Part of a small language model's weights.
Size: width 128, vocabulary 1024.
Training: a variant of Adam for these matrices, 138M tokens, 8405 steps.
Each number is 500 + 25 x the weight over its row's rms, rounded and kept within 0 to 999. Layers, rows and columns count from 0. Numbers have three digits each. The size before them is the row's rms in percent of the matrix's.

# gate: layer 5 MLP gate, 320x128, rms 0.0783, rows 183-213, columns 0-63
# up: layer 5 MLP up, 320x128, rms 0.0771, rows 183-213, columns 0-63
# down: layer 5 MLP down (transposed), 320x128, rms 0.0766, rows 183-213, columns 0-63
gate183 095:497520525516504457449534518484493524495521483502453476526517490532470501502487500465462495470521514465525476527543484514485478519481461500510506554482520470485488489502494500541535517510505494
up183 095:472529520471517526519522424515502491516526490493471490468503508502498518491485518513511542501510491451498463483537516497527536513522472521451468500474472528495482494467490503524498501499506509
down183 098:518508510477509487485473473502466553501508513509457512506474552502500464499511495444491507495513534523496529532531538525469510510503558468494510459505504483450481506507474484459539509523483484
gate184 105:495533462507525512482493481492506530523526490446487488470511486541464455461495470437483471500487504510479489541477521481469457502438510498483500466517498454513535471445509492519513529474537501
up184 101:512477528476497462492529543484531522486479525521507494494553444537470494473500496523449465525516470495461519522504492452513474509494515501506486517510461497474477499467472472488460530522457534
down184 102:493548483500507519500521470488515512538504487527483471485507472511477529524498414501482533527519503493530551474508465474477486476482482469502480496504465498491520481508468539487504515538526483
gate185 110:533435520504461474524501500518484496555495521540517519465495479494517486476465526501481476474464499544448452499487452449475520545470501472473484506485508524499492518519498497503489487518507491
up185 104:496492510542441523562488496535554509447497464503545478527492480517512497488485523468474480499519479467507498512508479529498492484497530514491536513500518519510512491493535530462518506552577520
down185 105:533475495546553503525504509521529476491478471482450484524493516504494507535507480513508513528493516480494500451514462522518452491519472508483503517512516511519494506514493525514474506466493486
gate186 104:531531518526518522514505464533461523519472495510494501494473488518495518485568467499439495457513507549469486480517470500490576513513522511512487501523478541472503459489490475524492476509480529
up186 109:510577570517469490485511513497485535506516479504507478513497492494491492490546447494494500475542541522451487506522531498486460548489491514462469513555498508483484472556501506537485479478465520
down186 105:466490528498545496518462518506499538555534482498535508492466525515512477566523478523488527541525524502469470509545516516555504526485518542498481538468519468493527499562494494476478484484520509
gate187 100:506501510495519518513516500500431522495489529509495480492481509516517514496503487469487531456513456512463458495488528501497510524517521486494517510516480488471502519493531500547520494519479475
up187 100:545517496474488488489532511467525482541546481516524513487443450466530489490504488500519535509514479494497466490467482487481541505509495487496461516518488498532493496531475524492493499518458501
down187 101:485465463538496504502511535503524475509481481502462502507499482510495502504499476460527531496501493541509531500483545478502498457474498545489516503472486492549522474502509464482455476494504504
gate188 101:453521481487523530463502478486460504453450529544448496508488462480541497493547523504536523437495538479508519510522508508509531466471499522478460509514526502504477523541531474483486498488475495
up188 097:526465511490532491494461485546510469517511461473508471528499499473494511510487490463543506527485477495488511523481511498514443501525511499498510435498446508507504496488512501533515530513475499
down188 100:479503480470493498514470481532507525470492493498487561486512454462484477398439493482490504489517492513507475530571509481513474496509492484509483504489490511494511478499479475473518520473493504
gate189 106:527494501503487502499475515540487546517488461525477475518510516512543514465536552472494499534553504516496535491480498542493525480502454523501483494513488484451520507488508438521514501518509525
up189 102:500509498463547493516508493484496478493485456506509511496513460521485462500493504479503484522473497508495473480498486478487480499511524448494490494491505511517515462474504464473518511481544498
down189 100:504531512515513542480466524518510539488539508526489510492524506535499536445518514483526457496502491482485474503501476523479494488525484564515528488493525509503524475495506443529502522501494497
gate190 100:525485526565527503494506499479497487486467460551505526503480485532572459484527484480516489509467485510477545499503519502492507538458464480454508540495488492461497515509479504512492519534553562
up190 097:471525509485504514458521487456456517526528486505510503467534502541522458503519479516476481524481547499511521453476512494421490522474475500529492437466493536505528489503490495528510475506549461
down190 102:545513527492502498513456524480491510492503528443467475518457473502504524517470522427452511497529504506467499533478459495493488465501513513506482497540492518505522464484470501510481492483520509
gate191 107:514516534496507553514475552523514498506505477467465488505466527517538492475466502509468527435501553529456498490541497497505515524516492496548456454495518495511479442531520526494510463478493494
up191 103:453475469499530549467463414457513493486545496477512518515518488490513486523499499545516514489522508535500502510523461485496497534543464472495488514523494511479500507518477492510525478532513485
down191 103:508458492487518486486497484472506591538468541474505478534452478499511516483513473489473487529472506524467497470507484530515464492523498534525500532491528519470504494470478515477518503496530489
gate192 102:502474493479492452495478500504497495493465500510498529506514423486527449480497482486496478481494467513470523485504522481487534507455487479467497521532480443493446491512455487498497522497467500
up192 101:514474489544477480506529506495482471486489467528497507547510496503494501472476530429507505475507498513460506555504531507520462466487526544525509504534503522468512489495477529467479486500518502
down192 102:535528521509540460492506489533506487516494514521493503513535543462567499528479498527524498496513530503522480518515564543478497534504522497477491555515496504470498552492539481514458496496482497
gate193 100:463481457513477475549522451516491532474533436507471509514482497498506530495484545500495465444496546469471518529515496482494530512501522489547520485481508488469507524505471478485519514476506502
up193 098:477485538499496499495502504512472491508499487462489502536507471497466496486492512520513513488444527553503443497472475468472484485509480499480464473461492526478531440465480506523456504464525514
down193 099:475485467521495559528544532457579494447499506491544537483480491476506517545510488474492497474513504503490457515525474489501481485507484532514494532519516499537486467502485513467502487494509502
gate194 099:505470512536471518549520510507524527492483507533486528459511459544492491489482479509521426491519521510517530467474517468443552511518512467517513495498482505528519482468521489514481487521501484
up194 104:510491534528513553498486495564473491514487503524472457520523517525484537487518537527452511434551441540488532505479485485511494499478435480462496484499530517549522517479461510506478522486455520
down194 101:524490467493444522498513517526516498505481457496565506497529484441500505553504515499530493481503466478523438487495506506487474504477509488485480521444518502480545490467485504499496466493507526
gate195 091:488513461536514488472517492490521488489480440555471476505480514489486434482523484486526522542518501522475521530482525488539516546517510469502477539521518519484476473495499510484495515514536489
up195 100:507473499503475445515494527513551514551529478513483506487460535508536490517489498553498525530535536495467497490526498486516491507519481509467474511516526471524492499506514495526480511524497537
down195 101:459494474518480520532470524481500491491514467471528515474494485513491530480512477471476497516517477492462485527490467514488484538514542494464523483501488524504529504508535483475515480467510432
gate196 112:504521472560480463507513504534485525448500458485507483487489509510485543471528529504500467497480489485475486500474469513498512526472468493537477483475476524490502467523498494533485499479518485
up196 108:480523477488509490492486468524529475486454506551501471457483496528508478477489475519507477482498482470505512475515538479468500528477516525493534545570466483491472525479489522517458461530515496
down196 108:497501476514522501482499492508488485480564497515523515497469568494478526514445533501516482514492509479480478509505559481476498483480500498507564549507456473453519483478530514499443532509521514
gate197 105:494454537522530475511459548526456503526483524499500523539522490520516479444467556506466464486491515503485513521507520511464472499528508513469484480483476479480507541549513502517500533476492507
up197 103:497529515542491505543482539525472486504497509517495499517544497534497508480503451516495480462531495510494562538478503501526500532489506499502477482471487426467481509488476483533427481509482520
down197 100:513521528511476476484506481526490492477524485532496505487521484493478493517494499547502493491475490528497488471518441549486442468494543453529491480545483503505516492534508503485492534500546482
gate198 109:504498443489522464502479507489548487489470500511502485489517511434503495492530518498490519494507500510491500455528521516501520495483483461504468462482478531502544483563490492468489516466468526
up198 102:502459467483463555547499485485487486518480541465447504484451517517538489524510529507491451466519515495512502485494504454510511490525456512485508494533529475476478517468523460492512554457511494
down198 103:536528450522480483510486445507521517512519517503457484539525493524488504477492463476529517481508492474509524501520487488502544499524461489483504490493486476484487490517477486491567459477530488
gate199 098:497472480511480461506452483500531505463492482493535583494515505481552518465491496491516466527501479474459504535492524523473502442485438525461482515495500515503493502475482477499508510481475488
up199 102:520526503499508496510522450486484494510511491462504473467490509533483499511498514506470479532460484512519484538500491532487525511506531473507471502481527509469494507509482516504479448488448505
down199 098:471503489477545481494516493471470512499520480501474507502517506478494485467507505524491481523448486466529497492503487505521468504503538498537459498506506497425504521542497482476517513547514499
gate200 095:496486459470477543486507491445491547494512492462522487486498468496505501495474468551497515532498482533508464502532486479457502464491499493545481482451530500476510530492479475493488534508518504
up200 094:493499507502503481507530484460436543509551511492498492492560472501538461479502460541480446520493494482466486491543535521501513481529487516494532498522489496478510493496467558483493464537510472
down200 096:473510443458456489498449519530495483474510489494460482500493512477453504517518499474555473514469491529516510518500490524498490517504440485520483512545481491583466480493503503453519493496483506
gate201 103:515510515507460560524482498492519553472479481479508500480516518485536467460469522508513483540515493460450505493509482501519553476470463515525490483530445500521504526497499481529480488475532504
up201 102:489512520496464517489556493490463459520479509463458525489513492479423496487491506538499485482491496493543507481464510504513518483467520513516488497447495510508520531503485491479494507448498464
down201 100:483520493509509535480497508502498554502484484486419508440507517473506455464494473499508490484500508473516477493510471486512511487470478507484488520500487515520491458509458460498513526503486510
gate202 097:482466492456542490491525492506509519521486537512529523458464491527491508508544465494499483507487519503442506521449438435505508510530461492560543485525512459516484510487539452512523534505505460
up202 105:530544471482448552494474526522507511487497458462494498465464494527498548502457493539495480508534547517513491485578476515508509549483503486533500506493520484528481530545490492486471508502491498
down202 109:524497514514509480493538496507445489468501530499574521509523511513486503575500482469508498469501464500523478493474517460485486480473453505497495495511484504493472509495507550507521474539478531
gate203 103:530556470496500485521505489528509578500539497499514530515471485518499533476483532523496498488530490480490471480483493539494495515471528515479471476476550479493511477483470524446495517494508492
up203 099:480475551484504479509547508467483480455457461489489492463536537523500487495471506475466509491437512531477504487500524497484489504478504514499474474500490538490470539459542501509524465469483519
down203 098:527478478483482512544500468507509500509514512504436509503487484516498527416524528519499484537522493508468526457523479563525511520484484487512488515512542502480501524481488461502495512498461470
gate204 100:469544494480493527510511501543485459503488482474515495471466512510515510477523494506477508480521569520471528493564486545500484499480552489456487449487534520512467476516504481528546503448507462
up204 098:518501524485525506525464491499495500483510542485503515512501480463432489506466492482483486509529464551510530511487550497521500454460471481503523483508534524516446483471533529446526479546475527
down204 098:490506529512488484493521457486505518526507525508469482486471452515512486446524501451512498506532491475486532475496524483471538483505500518493540505459514494500491437482463419504504544522469481
gate205 096:475529513507499530460490547460496460512489485487473494466518510505491520491520556498531494476537463453431501544496464479483506485484496523459460498485475494488460526500498467477475483478534506
up205 091:508509490475503522492502518488494505523499480520522495486505505526554495506504483505503499488451525549492521522520468488474461511527517478475515511506495491469515484461485500523511468486494485
down205 092:544476522508478506540492507528510541510509475538495482462487500510491530482514522497476506477500488439475483473488507523525452527496518520537531510492526490512516486490490542540501534495504477
gate206 105:499528491492473486476530540448500508522490508554523479510472488501491478436511493490479509524487504496476472493483511447519492530446531516498505490501513502530519538481566501524516526558469490
up206 108:540555510460529457524525539496531532485478525479520499477478498473548509494498485501505495461535473496487463511448515531504503505500459534514474488479509502483497502459551530501497473510503501
down206 105:499508555518479449497532503512524513490488473556530502507500518503506528535464490533498506500468530485520476488477538530489464473481466471503498545541483507563518522494509519514459527502493548
gate207 098:485476512510543537475542467511514474518519543524506545473464496504515524490514489510486492514542543489503534518477473504462480512487513445515498496506489502471479489486435504503523532496516539
up207 096:479515479529528466501513480447508502572486492514487537475535482533496533493497498531416493485514541484484499482494471535468519535468497489490489503504453485508540474500462503493471516521498517
down207 095:512516518492512509481487512481501485482487551478525518542461522476488511507557476481521489511520477479477489472467532445523477441492490504481514499476484511525487545522536490493511511517503499
gate208 097:510483511528525483493506552504484448530477507520486517508487486492489481490517487452501499517488480539505508497493509482508503510480520488505448545554480467498520483525502509525529508499530519
up208 101:492498548514529506496455461518493517525504485507532541515532494530554489455484508499524466471506481524491519516481528523468517453465481435448483523467454493454507511495516476484510506536536517
down208 100:530535510492550508509478505516460496457481510513529480518494497535477500549548495480474459453498432572520510506498475512490474449480515447500481475508477518460501496505534476519506479486475484
gate209 104:507506503459507520483510537476547488496453471505468495482464504511497559465521514490507516492540500499515515489461503479501474478464522497549477530496488521462487488482531502509490506518501499
up209 101:520509456505490526494504523501468477544500479533512507555497504490521484495520471508483514488497509456523540490500542517506515439518478516489478538482483525508506545476483521500494511510496537
down209 102:493483498560515450489505485492486504509481512499509485545518530513522465503522469465488532499501507524519504525523507474508560489458537475530535514515479494561448512526517514495476556467522537
gate210 102:458519513518498508514527476520559514469486499444466519518484523507527517487517470520504488527499502501517442511501486483490516476433470461532466494495534462481495522474504478524516526480503512
up210 106:483509486506505516484482522527478484449465511456503484495477459510488507488505478502517504469531531551540533500517519505483491461457495461503477494484539497476488453481513464497487502514520495
down210 105:479503513515506492447520484520501538504521432552468493517482568538504454564447490517490477494484488524477530495541480521474495469517560508511529525503497490508528528515495514504499512477482497
gate211 098:491523512500464521518469500503509501525546490515455490480502508499481501467508488487451477471487512561495468483513508476537566506468526498527547481479523486465530538537491511560492526502526509
up211 097:518509486482503515510487536450512455445501500496472501441514481512560533492521523516468522493493521536480530506499495523516534500478521557513493497518481471454495506496472472546480518510500493
down211 095:481515526496521532514483509512468524484443478517464509508487501491469498549508536512486502534472486507484493544525480493485533435512519486485465471514518496449452526515545514492479535489533524
gate212 098:470502502497520454491485526518477514482540475525505548471497489445509473451491497519515496484467493470513474497468468523527547465504486464496449484476495495450495476494495456503478512524480521
up212 094:450524468501525517520497514495506517497487477503489506488502513494501534536470494541482475489533528495519469491505462453483493503481468521523491490446504542552466476469488489528496498478483490
down212 095:528525494484483485478515446477489560504479502510506515520514515495480522520461512500515469529487513505474489519487499512539481471508536486466505533477490532482486517465456486470480551544497471
gate213 096:487504446522543492491566527472482541470470508510485505531495494510468536501490511483475462473486527484528453509492483527495541481530491518497522500461461518485470504495453476524525520454493434
up213 100:519507511500502485452542462486478511476533470446499556515485495543501547519489492522519505497472500513490496537498461514513544540484502495507492459534472506517558501537506463500534500492479525
down213 102:523485476488492522450485529532472488509500502523533481496463469525497456601470534453523482502495489519468507507472525496483537519563475496499464533497496471501503510482482522499476493482493471